Weights of a small transformer language model.
Size: 4 heads of 64 (2 for keys and values), vocabulary 512.
Training: a variant of Muon for these matrices, 202M tokens.
Each number is 128 + 32 x the weight over its row's rms, rounded and kept within 0 to 255. Layers, rows and columns count from 0. The size above them is the row's rms in percent of the matrix's.

# layer 10 attention query, 256x256, rms 0.137, rows 0-34,64-98, columns 192-255
size [106 103 101 100 104 102 110 107  99 102 109 105 112  94 101 100  94  98  97  84  92  92  90  89  82  79  80  92  85  85  82  86 107 103 101  54  52  55  56  51  60  58  58  63  58  67  83  82  67  88  75  90  93 123  97  99 131 126 137 152 130 129 133 134 132 132 139  46  52  58]
[[126 110 118 108 152  77 152 101 167  90 141 153 145 125 110 140  76 102 119 164 137 122 147 164 147  70 121  71 149 169  85  63 129 181  96  83  98 148 114 162 154 139 139 152 124 128 115 118  78 160 139 157 155  96 168 164 120  64  41 120 128 142  92  89]
 [150 121 148  98  99 136  96 171  76  78 117  91 132 200 175  90 128 158 115 107  86 138 191  71  58 161 125 129 137  72 128 194 140 104  70 167  94  92 153 145 112  81  97 204 135 127 133 132 110 156 100 142 151 168 138 149 121  63 113 109 117 160 142 133]
 [128  79 122  94 203 181  83 197 195 140 160 122 105 122  91 118  64 124 116 173 127  71 103 110 125 151  89  88  84 114 145 176 102 177 130 100 198 137  68 161 150 171 109 100  69 117 125 101 176  96 111 179 170  66  85  94 185 131 137 202 115 136 115 121]
 [152 110 140 156 133 174  57 135 183 116 106 163 111 140 145 173  95 112 136 135 133 159 130 141 166  79  72 119 123 131 154 125  81 145 173 120 112  82 109 107 154 170 179  62 151  97 174 119 135 102 120  96 161 125  94  88 161  89 101 136 111 126 161 135]
 [ 81 108 129 125 145 112  91 175 140  85 134 150 162  77 126 143 176 154 146 161 113 164 116 141 173  91  70 114  86  85 120 137 181 117 169  89 221 152 109 127 114 223 121 171 124 104 165 173 146  77 143 106 193 126 154 134 101 123  99 184 169 100 152  97]
 [ 83  77 119  97 154 108 112  95 124 164  67 150 120 142 138  56 131 140 131 204  82 159  86 102 153 122  95  90 132 145 113 137  67 125 140 152 105 166  70 120 126 186 153 130 132 108 111 109  86 146 130 115 180 115 102 146  87  77 128 112  42 113  92 155]
 [113 150  74 108 137  90 144 159 112 118  91 152 117 175  99 105 131 139  94 153 166 124 152 100  70 154 192 122 153 168 129 176 126 145  73 162 112 147 129 128 118  94  83  54 164 136 143 102 163 169 123 104  95 140 180 120  58 183 137 128  88 131  97 144]
 [ 94 165  77  82  92 138 171 134 110  97 159 125  52 137 139 101 147 167 120 135  73 102 163 191  93 117 126 111 159 101 186  93 116 147 186 103 166 136 102 126 160 134  83  88  54 127 144 115 173  44 106 136 160  92 165 158 113 104 121 105 181 113 110  86]
 [167 151 161  82 119 114  73 183 138 176  81 153 183 187 126 145 153  85  98 137 150 164  68 148 157 225 145 118 167 128 163 162 180 146 140  89 106 106 133 113 145 136 171 194 138 119 144 146 101 150 154  95 127 120 123 128 167 135 157 165 111 239 173 116]
 [102  76 122 175 114 114 177 134  96 111 170 136 144 146  70 110 112 109 148 116  94 100 100 133 135 108 111 109 111 114 183 158 104 132 198 141  97 115 163  97 105 125  78 118 141  91 100 176 127 110  99 155 139  93 110 172  81  56  84 145 142  85 146 126]
 [117  61 140 138 182 156 130 130 124 101  85 155 169 128 106 127 165 149 123 176  81 151 167 205 105  97 143 113 175  73  99 126  85 156  88 182 136 153 113  97 154 115 154 137 110  77 189 178  95  83 161 160 163 106 141 153 114 112 143 174 131  71 102 105]
 [155 114 134 124 100 143 110 112 102 151 219  75 118 133 204 125 120  95  97  77 117 123 139  98 128 122 168 129 106 174 100 177 169  96 154  60 156 128 162 109  91 156 149  57  87 169  91 121  98 145 122 129 117  71 160 122 135 114 185 129  94 118 119 108]
 [137 229 107 142 175 128 144 128  61 132 128 154 180  92 140 160 129 152 103  90 129 160 170 133  96 133 140 108 167 123  85 143 192 143  43 142 103 130 107 141 118  90 141 146 146 136 132 150  91  99 138 123  66 174 180 142 143 159 120 136 125  97 101 164]
 [150 136 161  74 164  65 147 111  83 113 125 134 141 165 170 155  79 190 134 156 102 214 125 181 168 146 134 126 177 192 123  67 128 141 114 138 118 142 162 159 171 158  73 139  97 117 121 111  89 143 153 111  94  72 128  92  92 116  82 107 150  58 109 160]
 [ 72  55 110 133 156 100 133 124 133 146 167 118 113 133 139 127 129 108 151 170 147  89 120 134 216 161 106 161 145 107 189 121 170  74 125 154  98  77 149 114 137 147 147 225 129 111 153 155 133  88 130 106 198 161 118  88 131  82 107 149 165  82 116 169]
 [121 114 182 127 111 103 141 136 162 138 123 117  84  90  99 164 134 122 100 112 115 165 158 166 102 131 120 177  95  99 140 167  80  78 117 165  67 156 114 131 148 172 123 160 181 121 159 129 154 156 135 123 156 118  39 148 115  94 167 160  89 153 137 116]
 [102 123 111 113 157 101 154 185 125 118 107 168 126 158 122 201  91  95 129  39 128  54 124 133 195 171 105 132 125 119  86  86  80 198 179 143 141 124 133 131 159 114 180 161 149 117 137 121  76 125 116 137 132 128 153 122 145 113 126 128 103 149  98  97]
 [145 177 155 140 169 134 106 126 184 202  70 100  92  71 145 131 181 121  89 161  85 125 130 194 112 156 158 138  81 142 127 155 156 130  77  90 121 117 139 127 115 145 113 137 163 110 186 133  76 174 124 122 168 102  81 118  74 170 159 150 166 129 118 171]
 [ 73 146  96  90  64 168 103 106 159 160 130  77 152 129 141 109  55 155 120 139 146 103 120 179 133 172 110  87 117 118  72 111 131 128 110  94  83  88 131  73 151 142 159  80 127 159  56  99 107 164 154 202 139  87 159 142 122 129 121 119 134 106 130  85]
 [ 40 158 159 109  88 140  91 150 189 177 104 126 141  80 198 117 150 103  54 117 146 117 126 154 114  96 131 126 166  70 133  67 128 165 148 150 143 112 101 153  98 110 131 132 151 119 161 197 144 150 138  99 123 157 119  75 184 118 128 116 144 183 189 112]
 [107  98 155 125 138 111  99 106 123 111 102 101 116 143 136 148 144 132 154 135 185  94 112  71 123 154 100 139 186 149 163  91 111 121 102 141 149 105  61  84 141 132 159 166 132 123 178 113 102  55 149  78 136  96  65 107 105 101 127 185 115 105 145 131]
 [135 115 167 167 117 140  98 117 153 144 134 157 114 128 130 128 115 130 108 104 101 163 181 147 107 193 142 182 150 139 106 126 107 188 183 125 148 130 134 107 170 112 129 176 124 101  82 195 161  99 114 133 162 118  42  60 117  97 144 104  97 160  68 133]
 [113 190 126  60 150 157 153 142 106 110 169  97  93 160 139 173  58 147 125 104 134 160 140 161 163 133  77 143  32  81  94 150  73 136 143 143 107  42 117  69 137 158 128 108 105 117  82 152 159 127 125  91 135  99 111 142  92  82  96 144 141 136  75 124]
 [158 131 137 177 136  77  62  93  84 143 152  64 136 154  79 135 137 175  97  93 153 128 182 203 157 139 129 102 136 123 132 115 143 122 161 121 102 158 143 126 118 117 153 147 154 129 140 152  88 134  90 144 100 132 168 151 129  94  93 110 112 183 129 191]
 [158 169 114 137 146 174  73 130 125  78 130 136 104 126 178 175 155  93 118 129  98 147  50 186 159 124 101 152 119 156 138 108 163 130  81  91 135  64  94 183 182 183 183 158 118 143 123  98 140 143  89 136  82  92 110 123 124 144 122 157 111 127 143 197]
 [124 174 143 134 138 170 158  73 158 126 138 197 113 148 161 100 121 131 122 154 188 118  76  72 150 119 110 151 142  89  97 106 148 129 186 152 118 165 127  79 154 195 101 186  95 143  97 134 150 140 104 112 114 118 121  73 129  84 115  92  95 164  84 131]
 [ 91 154 150 103 159 140 100 149 147 214  69 183 133  93 111  69 158 139 108 146 125 123  95 144 155 119 115 133 125 126 142  72  89 124 137  93 110 155  90 128 124 157 190 153 128 110  70 148 138 127 122 211  83  97 124 105 130 104  88  97 161 123 140  99]
 [222 142 160 133 114 154 151 129 155 122 121 107  83  94 132 143 178 136 125  54 147 103 141 172 132 122 127 109  47 152  93 131 102 165 115  86 142 114 130 113 157 166  82 100 109 124 121 138 119 143 158 137 105  83 141 158 106 165 129 103 138  85 126 160]
 [128 130 124 160 116 132 130 120  85 101 108 170 111 138 103 123 106 180 153 118 177 120 158  83 111 175 160 223 152 148 134 121  98 111  92  99 159 124 109  97 122 160  91  99 134 121 123  57 115 113  73 157 176 153 190  68 114 130 131  69 116 120  99 166]
 [ 86  97 132  96 167  76 154 144 115  79 138  93 122 118  43 111 172 115 209 107  76 146 131 160 133 179 122 139 139 117  84 165  97 126 163 137  95 173 148  46  93  99 163 177 110 159 162 102 170 102  76  55 193 137 154 160 105  46 104 166  92 136 102 111]
 [164 153 120 136  93 163 145 159 134 129  93 108 165 169 103 180 126  75 124 119 180 183  90 105  80 100 106 133  91 162 138 106 105 164 128 124 107  69  99 164 104 153  72 134 136 169  98 103 145 155 167 161 162 130 115  86 101 185 125 110 109 151 100 120]
 [130 131  72 221 150  53 137  66 111  81 152 126 154 116 119 162 170 154 112 113 100 135 154  89 156  80 135 180 129 143 124  93 138 161 147 113  90 179 118 128 131 143  87  83  98 170  81 136 124 116 146 109 134 137 124  99 130 153 140  89 119 143 172  75]
 [105  88 127 138  85 101 103 118 159 133 103 140 110 106 156 109 126 134 150 125 135 149 141 119 116 146 105  94  53 184 131 152  98 151 178  70  97  99 107 123 139 164  88  87 138  92 138 109 119  32 119 191 130 113 114  89 185 152  87 152 173 132 168 140]
 [ 95 141 117 152 112 142 155  91  80  79  84 132 134 183 193 102 181 102 150 153 209 149 153 113 110 113 149  95 141 141  75 108 137 130 162 110 126 152  33 141 133 139 136 113 109  58 147 125 111  93 170 162 147 107 116 188 143 141 150 131 115 154 117 118]
 [ 73 175  83  97 138 188 125 106 129 163 153 168 132 110 164 145 179 104 110 131 104 170 174 185 221 156 185  67 119 121 105 137 126 160 100  99 131 164 134 152 123 101 146  81  58 122 117 129 112  93 166 118  84 137  93 142 141 165 163 113  82 127 164 142]
 [ 38 111 107  84  96 151 169 117 118  62 141 162  84 130 107 193 116 126 129 199 120 139 103 173 131 129  77 128 142 132 189 172  77 101 100 138 106 143 115 179 218 111 108 173 161  84 107 117 149 116 142 131 100 185 156  97 151 117 110 135 135 141 113 187]
 [130  97 115 107 113 116 148 115 132  72  45  78 145 154  95 112 146  97  87 138 162 137 138  99 188 100 169 103 194 122  75 123 116 189 151 143 148 117 164 150 121 141 156  90 126 105 103  89  62 138  55  98 148 138 172 141 122 116 154  85 133  73  97 126]
 [ 92 125 137 150 134 144 119 134 127 183 134  86 153 150 172 122 125 109 223  89 176 147 149 149  83 113  81 132  89 122 109 131 155 108 255 114 148 164 108 134 154 107 122 121 103 129 138 158  88  94 167 140 161 141 117 137 144 179 167 115 173 197  95 131]
 [177 143 138 101 115 175 151 109 126 140 161 149 115 106 114 119 193 112 163  95 159 123 102 131 162 135  96 131  51 125  80 156 124 163 157 122 151  81 121  93 136  96 133 152 140 158 140 121 145 131 147 240 123 143  58 111 133 198 123 187 181 161 142 175]
 [110  88 142 139 139 180 128  55 143  82 147 129 112 124 102 119 110 158 110 144 120 131  62 212 125 129  83 146 134 152 128 124 188 132 162 141 103 154 160 141 105 130  83 177 190 137 189 122 163  34 197 188 160 131 137  75 102 121  71 192 116 108 135 137]
 [107  72 145 138 128 120 109 105 164 119 100 169 116 174 155  59 130 134  87 174 116 108  69 150 151  57  83 150 207 127 157 127 128 155 122 170 111 160  99  87 131 141  89 178 183 119 135 122 159  77 124 119 130 132 123 100  75 102 121 178 141  94 114 119]
 [150 135 120  99 171 113 193 196  60 180 149 142 127 183 113  66 145 137 125 112 124  97 144 141 121 167 206 121 119 111 123 121 128 133 130 130 126 100 130 149 171  85 100 119 110  88 125 135 146 134 119  82 110 143 141 136 121 150 142  31  58 138 111 156]
 [117 119 148 137 188 183 106 102 100 142 161 134 127  82 112 126 137 159 123 167 145 144 141 100  77 153  60 112  84  78 174 189 150 125 133 110 131 130  91  97 128 161 129 135 132 117 179 146 159 105 188 139 169  83 160 147 151 116 160 136 138  81 129  92]
 [212 171  68 106  99 137 199 164 148 143 143 133 130  84 134 145 111 120 160  83  78 150 139 130  96 144 148 122  48 158 106 149 163  65  90  98 200  89 137 105  41 142 178  60 114  60 124 159 119 143 104 142  88 125 155 172 156 160 157  80 112 178 155 125]
 [120 151  97  69 128 135 153 160  73  73 147 143 130 125  81 214  87 156 101 178  90 203 108 160 133 129 134  93  97 159 169 127 168 117 166  80 174 159 126 106 155 128 168  82 117  84 133 133 156 162 165  73 164 162 198 133 116 105 211 133 160  91 153 124]
 [ 71  81 197 141 147 168 148 128  84 105 130 133 109 145 134  66 126 130 137 158 140 109 108 182  88 129  68 103 146 114 121  85 124 101 116 136 111 168 140 107 103 115  27 183 143 180 132 137  99 149 140  97 157 164 121  96  96 118 131 137 167 132  67 117]
 [148 185 100 108 165 111 133 146 129 174 129 134 166  92 133 135 116 167 108  74  67 119 163 113 106 169 140  86 114 111 159 123 129 153  96  84 119 158 134 129 174 115 169  43  61 132 109 122  82  87 137 163  91 164 209 176 141 145 143  99 118 192 180  95]
 [137 202 133 142 107 116 173 174 158 180 104 111 169 118 137 145 148 110  71  44  81 168  74 121 158 141 198 107  89 166 158 151 152 119 176  86 170 179 150  99 165 106 155 110  77  93  79 144 109 115 132 130 150 168 197 189 161 154 128 139 185 119 170  83]
 [182  88 147 113 159 134 147 151 117  91 153 124  88 168 155 149 174  80 114 123 139 142 156 167 132  77 125 186 124 132 102 120 185  85 113 169 130 110  89  94 104 177 107 165 130 102  97 198  86 142 148 148 118 144 170 137  60 103  92 136 103 148  90 138]
 [121 110 152 166 116 129 105  71 107 144 199 149 123 166 160 134 150 148 170 129 189 103 112 175  74 117 141 137 137  67 137  80 112 134 116 170  98 115 124 138 169 124  69 170 135 157 167 136 172 168 116  74  94  86  79  99 113 134 151 142 110  63 105 128]
 [ 99 127 132  96 111 143 131 133  83 183 111 160  97 168 105 105 141 100 127 143 108 118  88 130  96 107 109 158 204 124 152 168 107 136 138 165 128 144 132 107 136 105 130 178 157 125 195 114 134 125 155  81 135 147 104 113 110  67 131 156 121 127 151 133]
 [ 98 179  13  74 183 137 151 109 131 140  86 133 117 154 136 156 124 127 160 111 115  94 140 103  86 141 132 158 135 151 104 175  78  62 142 125 119 106  84 130  73 164 204 105 151 128 142 171 164 129 141 122 149 169 140 147 143 162 170 121  92 147 141  87]
 [163 178 120 143 124 186 115 169 154 186  82 149 121 143  30 140  77  99 121  94 126  99 170 158 135  87 123 133 120  95 117 118  92 174  94 119 150 140 146 149 123 168 127 145 110 122 130 159  82 110 117 164 116 153  84 163  95 160  80 128 129  76 110 130]
 [ 79 154 171  82 185 128 160 138 114  98 113  59 121  79 129 141 118 115 110 139 102 143 106 150 148 109 164 136 130  75 122 113 107 150 122 130  94 104 105  62 100 148 136  93 174 145  71 108 169 127 168 197 110 192 168 174 127 129  74 165 123 125 106 152]
 [174 119 126 229 113  60 153  71 116 115  93 134 117 151 134 134 192  75 113 176 133 121 123 151  73 133 155  91 138 152 146 141 175 181 108 144 156 144 136  67 159 160  58 102 120 151 101 171 104 193 180 129 137 111 134 133 101 110  91 172 170  99 154  52]
 [ 92  98 167 195 111 114 151 139 122 120 158 187 157 127 144 183 159 130 163 123 171 121 108 126 122  70 132 123 127 133  67  63 155 139  82 109 205 141  88 105  95 152  88 124  92 165 160 127 161 197  96 143 127 120 144  37  99 159 126  86 118 145 165  99]
 [ 92 123 155 181 164 105 138 144 160 196 145 136 111  83 139 117 122 124 127 114  81 121 138 103 174  97 115  77 136 130 171  76 118 157 137  99 129 143 108 176 173 141 111 145 144 105  70  89 106  87 105  78 183 169 142 161 105 116 196 143 155 148  83 150]
 [114 185 153 124 106  87  87  89 145 160 152 127  84 117 131 126 118 128 142 115 149 110 157 131 152 117  88 105 115 169  98 110 191  80 138 121 100 119 125 144 124 100 151  87 107 125 182 163 183 119 179 115 155 134  85 107  75 144 113  92 146  77  97 144]
 [103 100 122 114  88 152  54 136 124 159 143 121 154 124 137 114 178 184 144  89 169 169  97 145 149 143 136 145 151 172 132 124 125 107 182 119 115 169 160 132 163 114 142  49 179 115 164 124  89 158 172  85  85 143 147 134 118  72 130 215 124  90 167 134]
 [166 117 161 119 169 126 134 176 157 121 179 168  73 123 154 111 149 109 157 118 181 153 106 202 116 158 141  72 149 168 137 150 157 114  80 125 121 131 108 182 167 174 191 146 121  80 126 126  97 124 124 114  73  60  69 112 136 153 148 143 122 150 131 142]
 [161 181  94 144 147  81 141  52 112 151 114 160  99 154  93 116 172  95 188 245 164 119 126 129 152 106 103 116 127 119 113  91  83 104 120 149 139 164 125  78 152 196 108 135 114 132 124 130 104 100 142  98 147  96  66  78 145 128 105 169 137 126  60 138]
 [159 176 169 139 161  55 143  96 119 157 136 147 105  97 116 155 164 187 122 158  90 153  76  85 155 124 137  82 145  86 183 138 111 142 140 132 117 216 130 134 163 124 119  90 122 107 137 117  95 138  97 125  83 161 170 141  98 109 117 113 146  79 149  83]
 [129 155  98 157 104 113 182 127 128 178 107 166  80 120 110  76  89 131  96 100 129  72 149 117 154 155 114 101  94  84  73 118  74 168 137  84  85 110 102 108 127 129 102 132 160 157 104  83 108 127 136 136  87 166 130 149 149 128 130 153  94 173 136 143]
 [150 158 116  81  96 111 151  86  95 132 142 123  87 126 140 144 120 102  90  97 111 128 101 130 121 189 149 167 111  96 120 121 104 179 133 144 169 149 104 112 135  62  91 156 153 180 153 141  98 214  74 193  86 121 100 153 119 158 106 145 140 139 121  95]
 [140 142 154 107  72 100  96 180 124 115 139  74 129 144  94 121 141 108 193 151 131 115 174 140 135 113 102 155 168 110 124 146  89  93 119 130  83 179 162 110 138  73 150 164 167 122 119  56 137 150 154 123 110  95 116 152 151 112 135 121 119 125  86  77]
 [ 84 101 143  95  84  90 115  92 117 118 141 149 179 108 137 160 147  60 175 129  90 155 153 117 137 174 129 138 102 100 138 150  97 192  84 103  52 133  66 113 157 118 143 118 161 129 118 119 126 123 196 137  43  83 132  52 173 165 122 131 105  92  92 110]
 [137 112  89 183 164 110  99  88 101 159 129 142 130 135 113 138 165 176  81 177 189 113 196 160 131 118 127 163 116 175  64 113 152 163 139 148 149 131 144  97 131 145 141  49 144  98 139  81 110 123 178 109 137 148 150 105 164 183 186 130 123 123 131 114]
 [100 100 130 125  90 167 125  72 115 169 157 128 101 134 105 210 125  89 173 189 141  78 104  97  89  89 167  88  97 137 176 177 124 133 176  93  93 132 163 155  98  76 123 114 151 166  50  89 143 110 149 220 176 146 135 103 146 140 156 128 164 184 112 140]
 [147  98  96 100  65 165 118 174 115 153 132  99 101 137 117 118  90 131  73 196 173  86 193 184 111 111  66 120 144  99 158 137  92 137  99 127 119 139 125 136  63 113 113 154 159 167 139 154 148 142 163 158 123 156 168  82 156  97 150 133 157  65  73  91]
 [142 134 153  99  95 110 129 168 127 150  84 101 106 147 173 119 134 105 153  75 127 174 120 116 132 196 153 117 146 149 114 137 147 154 110 128 162 142 126 122 148  93 171  80  97  94  78 107 134 109 124 109 139 138 181 180 199 152 124 134 145 110 169 207]]
# layer 10 attention key, 128x256, rms 0.13, rows 0-34, columns 192-255
size [ 71  65  67  69  71  73  75  75  75  77  79  79  83  83  82  90  89  88 108 113 124 123 119 121 135 119 116 129 125 127 116 129  69  71  71]
[[146 130 115 170 117 121 169 137 117 180 121  80 140 143 118 107 169 127  98 111 171 184 168 102  92 131 133 141  91  94  88 128 135 129 132 124 146 140 186 146  87  79 126 182 161 185  99 155  74 171  86 113  93 147 143 100 133 111 155 154 114  96 122 109]
 [123 148 111 170 140 135 151 141 155 117 136 129 135  46 145 144 160 114 182 156  61 156 132 113  94 153 107 108  98 131 160 137 100 131 121 105  61 143 117 167 127 134 113  98 144 135 153 162 139 154 131 168  86 138 116 147 104 114 172 102 151 157 113 145]
 [118 129 123 149 105 157  63 127  99 131 107 160 149 102 137 183 129 144 139 162 112 156 146 106 125 102 124  99 238 132 127 153 138  95 150 115 120  78  53 108 122 154 204 128 125 109 184 149 109 136 129  78 118 146 182 121 153 170 116 136 130 117 104 157]
 [115 148 130 140 100 109 145  87 106 144  84 119 118 114 192  79 151 126 109 125  94 137  84 163 153  47 141 169  61 122 124 108 102  75 134 131 163 166  72 166 171 178 124 162 100 107 172 177 169 119 176 129 176 121 152 150  98 177  93 138 179 140 123 111]
 [141 105 140 174 124 173  36 175 144 169 124 129 157 161 128 198 145 158 113 115 109 134 140  96 119  59 108 100 110 138  99 164 160 164  48 109  98  72 125 151 136 171 140  84 115 207  58  87 115 115 110 131 111 170 126 108 155 108 126 153  84 125 105  92]
 [166 129 202 130 118 142 132 149 129 159 133  66 154 119 146 111  98 153 127 109 154 113 147  70 114 123 105 193  62  87 109 142 113 128 174  73 127 128 102 112 140 118 168  81 111 139 123 174 140 186 115 142  76  95 143  96 182 125 127 181  66 136 109  88]
 [129 156 150 113  73  71  54 138 168 110 148 113 131 116  38 198 115 142 127 122 150 138 137 175 152 112 133  97 206  79 149  87  74  76 120 115 102 114 161 132 166 129 175 137 124 154 124 149  26 144  79 128 148  69 149 178 179  99 168  94 168 104 152 134]
 [109  82 164 106  98 113  98 104 186 182 118 113 172  39 130 117  86 131 154 121 145 135 146 105 167  71 120 100 136 143 120 122 146 117  69 156 140  65 155 123 134 126 116 171  85 151  89 173 122 128 116 127 182 172  89 125 143 178 143 126 125 163 106 116]
 [ 96 171 176 106 123 133 125  83 110 157 140 111 140 149 127 138  51 132  72 116 112 129 142  95 149  91 117  95  62  97 125  74 101 100 142 128 130 130 117 124 150 108 106 125 171  95 176 118 104 108  70 203 157 156 163 133 143 126  93 156  92 135  75 139]
 [150 149 117 119 134 113 165 100 178 154 161 126 138 141 157  97  97 133  86 178 125 122  50 112 125 147 166 124 127  99 138 170  86 121 117 101 173 146  62 109 152 146 140 130 135 135 149 177  95 113  88 166 119 191 104 115 139 173 139 121 147 142  39 204]
 [156  97 107 114 123 140  88 176  91 151 133  80 139 128 111  43 201 103 109 161 163  65 122 126 151 162 117  69  58 145 100 184  98 130  90 164 124  30  98 118 135 181 177 148  95 174 192 112 111 133 132 138 169 105 158 127 122 143 120 178  86 122  94 138]
 [125 163 140 120 144 173 159  63 116 196  85 192 105 156 106 104 154 123  51 109 149  95 113  98 131  77  88 154 155 133 105 122  74  94 174 181 197 130 148 114  88 129 165 162 155 129 137 186 128 111 123 159 162 132 146 191 140  94 188  56 127 164 151 145]
 [136 122 166  85 144  93 177 106 120 211 126 153 127 148  96 152  62 170 130 107 157 148 140  61 152  81 125 128 124 137 150 131 120 104 129 122 124 125  97 161 130 136  99 165 104 161 144 154 123 175 118 139 124  68  58  94 138  54 164  95 192 158 130 106]
 [115 106 146 128 105 195  97  74 154 165 104 107  92  95  65 161 118  64 149 152 150  82  84 151 129 132  84 151 189 125 125  79  66  96 117 101 103 110 152  89  90 112 146 175 114 144  53 136 162 104 186 147 154 159 110 121 123 163 149 151 180 102 139  88]
 [110 109 159 144 113 123 124 118 126  82  90 112  91  73  40 103 132 142 131 140 124 116  66 136 127  76  84 146 106 134 128 151 104 112 139 114  88 106 108 171 162 180  97 136  98 139 138 129 134 100 123 110 150  91  78 170 134 123 153 138 171 149 168 126]
 [142 105 140 113 106 132 133 159  88 147 152 119  68 160 189  99  90  92 116 155  71 161 118 147  96  89 101 145 141 151 143 152 144 156 166 156  66 164 147 146 125 121  84 101 172  92  98 128  82 105 136 103 144 116  47 146 180 133 194  90 140 111 114 185]
 [129 123 185 135 157 126 174 163 154 152 119  90 137 132 190  56 184 142 175 107  85 123 147 128 119  98 105 144  75 130 146 178  79 107 162  96 109 168 177  85 103 109 112 109 103  99 137 115 114 125 182  96 179 117  65 114  85 110  95  81 158  90 116 159]
 [ 96 182 118  51 141  89 154 120 173 177 153 155 162 164 104 149  90 173 165  78 106  89 129 176 161 179 154 121  74 147 134 157 164 109 133 149 108 153  87 132 179 165 121  98 154 159 105 135 107  72 134 146 113 180 104 129  76 106  91 132  95 128 141 171]
 [137 127  71 111 162  84 163 128 194 106 116 106 187 128  93 123 124 107 181 115 171 129 181 173 137  89 123 181 157 156 135 146 127 114 176 111  97 133 140 138  96 139 136  87 169 102 116 162 115  91 182 144  69 182 108 123 108 183 123 126 119 153 119 113]
 [100 108 154 104 112  98 114 116 107 122 147 110  91 123 169  77 131 107  76 143 133 155 106 142 150 142 147 171  95 106  97 183 123 158 137 159  55 153 109  95 135 149 101  96  53  90 134  71 164 136 155 108 126 163 116 147 161 150  94 143 156 159  74 161]
 [ 99 129  86  96 102  86 112 165 142 149 102 134 162 134 178 205 133 186 178 142 113 148 191 126 134 135 136 109 100 147  98  99 133 102  76  93 170 124 115 131 104 128 145 104 127 122  80  95 112 200 109 132 124 119 167 170 129 103 106 140 133 166 135 135]
 [ 66 167 158  86 178 171  85 148 162 118 105 113 146 117  90 176 132 137 138  86 124 127 193  77 122 112 108 120 175 187  93  84  84 127 156 132 111  97  81 192 124 146 113 136 159 143 116  42 139  97  85 150 146 158 171 117 106 133 162 159 157 132  99 105]
 [111 156 123 121 112 121 136 148 159 180 122 114  93 145 119 107 137 130 148 127 110  80 168 199 110 138 101 131 160  89 115 121 106  52  93 142 121 158 118 128 121 145 126 105 152 170 164  63 157 182 122 103 154 110  99 101  93 108 115  74 208 119 136 122]
 [155 133 180 147 118 127 104 106 181 124 132 147 124 142 112  91 158 158  83 103 129 130 131 162 126 136 120 155 114 176 106 128 156 113 158  76 146 152  56 104 174 157 133 169 175 101 172 113 126 113 172 112 124 116 147  82 146 147  44 182 111 126 210  67]
 [194 114 160 132 134 176 100 164 119 140 143  72  89 133 140 128 122 109 131 137 167 144 149 175 167 189 103 108 173 117 140 156 153 137 110 170 164 124 163 144 172 161 170 152  84 107 124 124 103 139 110 158 136  90 101 132  92  70 124 133  96 143 161 197]
 [158 138 149 185 159 109 182 135 118 117 104 157 100 100 119 134 109 138  97 142 117 145 139  98 149 136  86 148 106  97 173 123 153  77 185 140 163 162 117 108 119 116  38 122 144 123 192  95 124 162 118 179 231  96  95 122 107 120 142 129 109 101 127 147]
 [162 152 131 119 158 205 122 124  81 157  86  86 133 106  99 159 110 178 116 165 102 155 170 103 164 149 140 163 109 139 208  86 126 180 106 152 128 113 131  93 149 149 175 132 179 132 132 119  96 146 108 163 131 146 100 144 102 140 131 163 187 113 206 136]
 [172 149  68 177 126 124 165  62 173 178 129 160  85 102  92 105 182  98 132 100 142 143 144 153 144  96  96  98 110 119 106  54 139 109 148 134  59 185 149 115 157 133 148 144 123 115 147 117  90 119 148 144 109 139 125 101 204 158 184 184  94 171 144 153]
 [135 171 128 135 166 102 159  58 120 118 131 204 132 169 137 173 204 150  72 147 155 106 112  95  88 150 160  80 186 156 130 162  78 139 177 146 142 159  74 113 152 104 101 120 176 161 149 200 110 125  99 105  87 170 113 127 137 152  87  90 145 133 122 117]
 [105 133 116 122  97 117 112 155  98  80 147 148 158 151 128 166 101 174 179 140 174 166 140 129 124 127 150 123 162 119 134 105  80  92  66 100 137 167 159  84 129  91 163 110 136 122 130 104 160  80 117  86 166 112 137  69 143  84 139  89 120 140 120  94]
 [136  80 175 119  91 127 137 102  65 134 121 189 150 110 141 151 165  91 139 125  96 150 134 109 100  90 149 159 125 115 140 101 116 173 143  80  71  94 121  81 130 186 134 133 131 115 114 138  66 127 104 102 182 136  93 113 110 153 151 177 159 126 142 133]
 [ 99 117  57 205 129 120  82 115 120 178 123 165 121  77 104  76 122 163  91 152 140 112 142 139 120 137 128 162 114 154 120 120 136 119 166 155 187 137 125 152  89 134 130  89 111 129 186 125 129  79 110  70 163 121 109  92 176 161 219 176 131 115 110 124]
 [112 144 155 108 153  75 100 137 111 124 113 119 126 135 126 192 109 147  48  98 147 102 103 178 192 111 133 138 120 122 204  98  70 149  73 167 138  91 100 154 119 128  73 178  75 135 139 112 133 164 111  93 127 134 130  97 157 164  79 159 125  67 116 153]
 [134 138 151 137 146 133 151 176 129 130 147 111 105 127 140 100 115 157 133  49 138 151 104 136 132 194 126 135 118 178 132 189 123 127  55 169 126 111 125 166 123 110 133  81 109 111 126 114 146 124  73 125 143 150 141 140 142 132  70 139 101  67  95  90]
 [154 138 118 117 133 114 146  88 105  55 154 134 117 134 130 163  94 133 143 116 158 138 139 165  49  75 107 186 204 124 155  81  76  95 134 184 138 117  94 104 127 128 139 135 130  86 133 145 126 136 142 106 195 137 118 126 115 180 109 135 143 211  82 133]]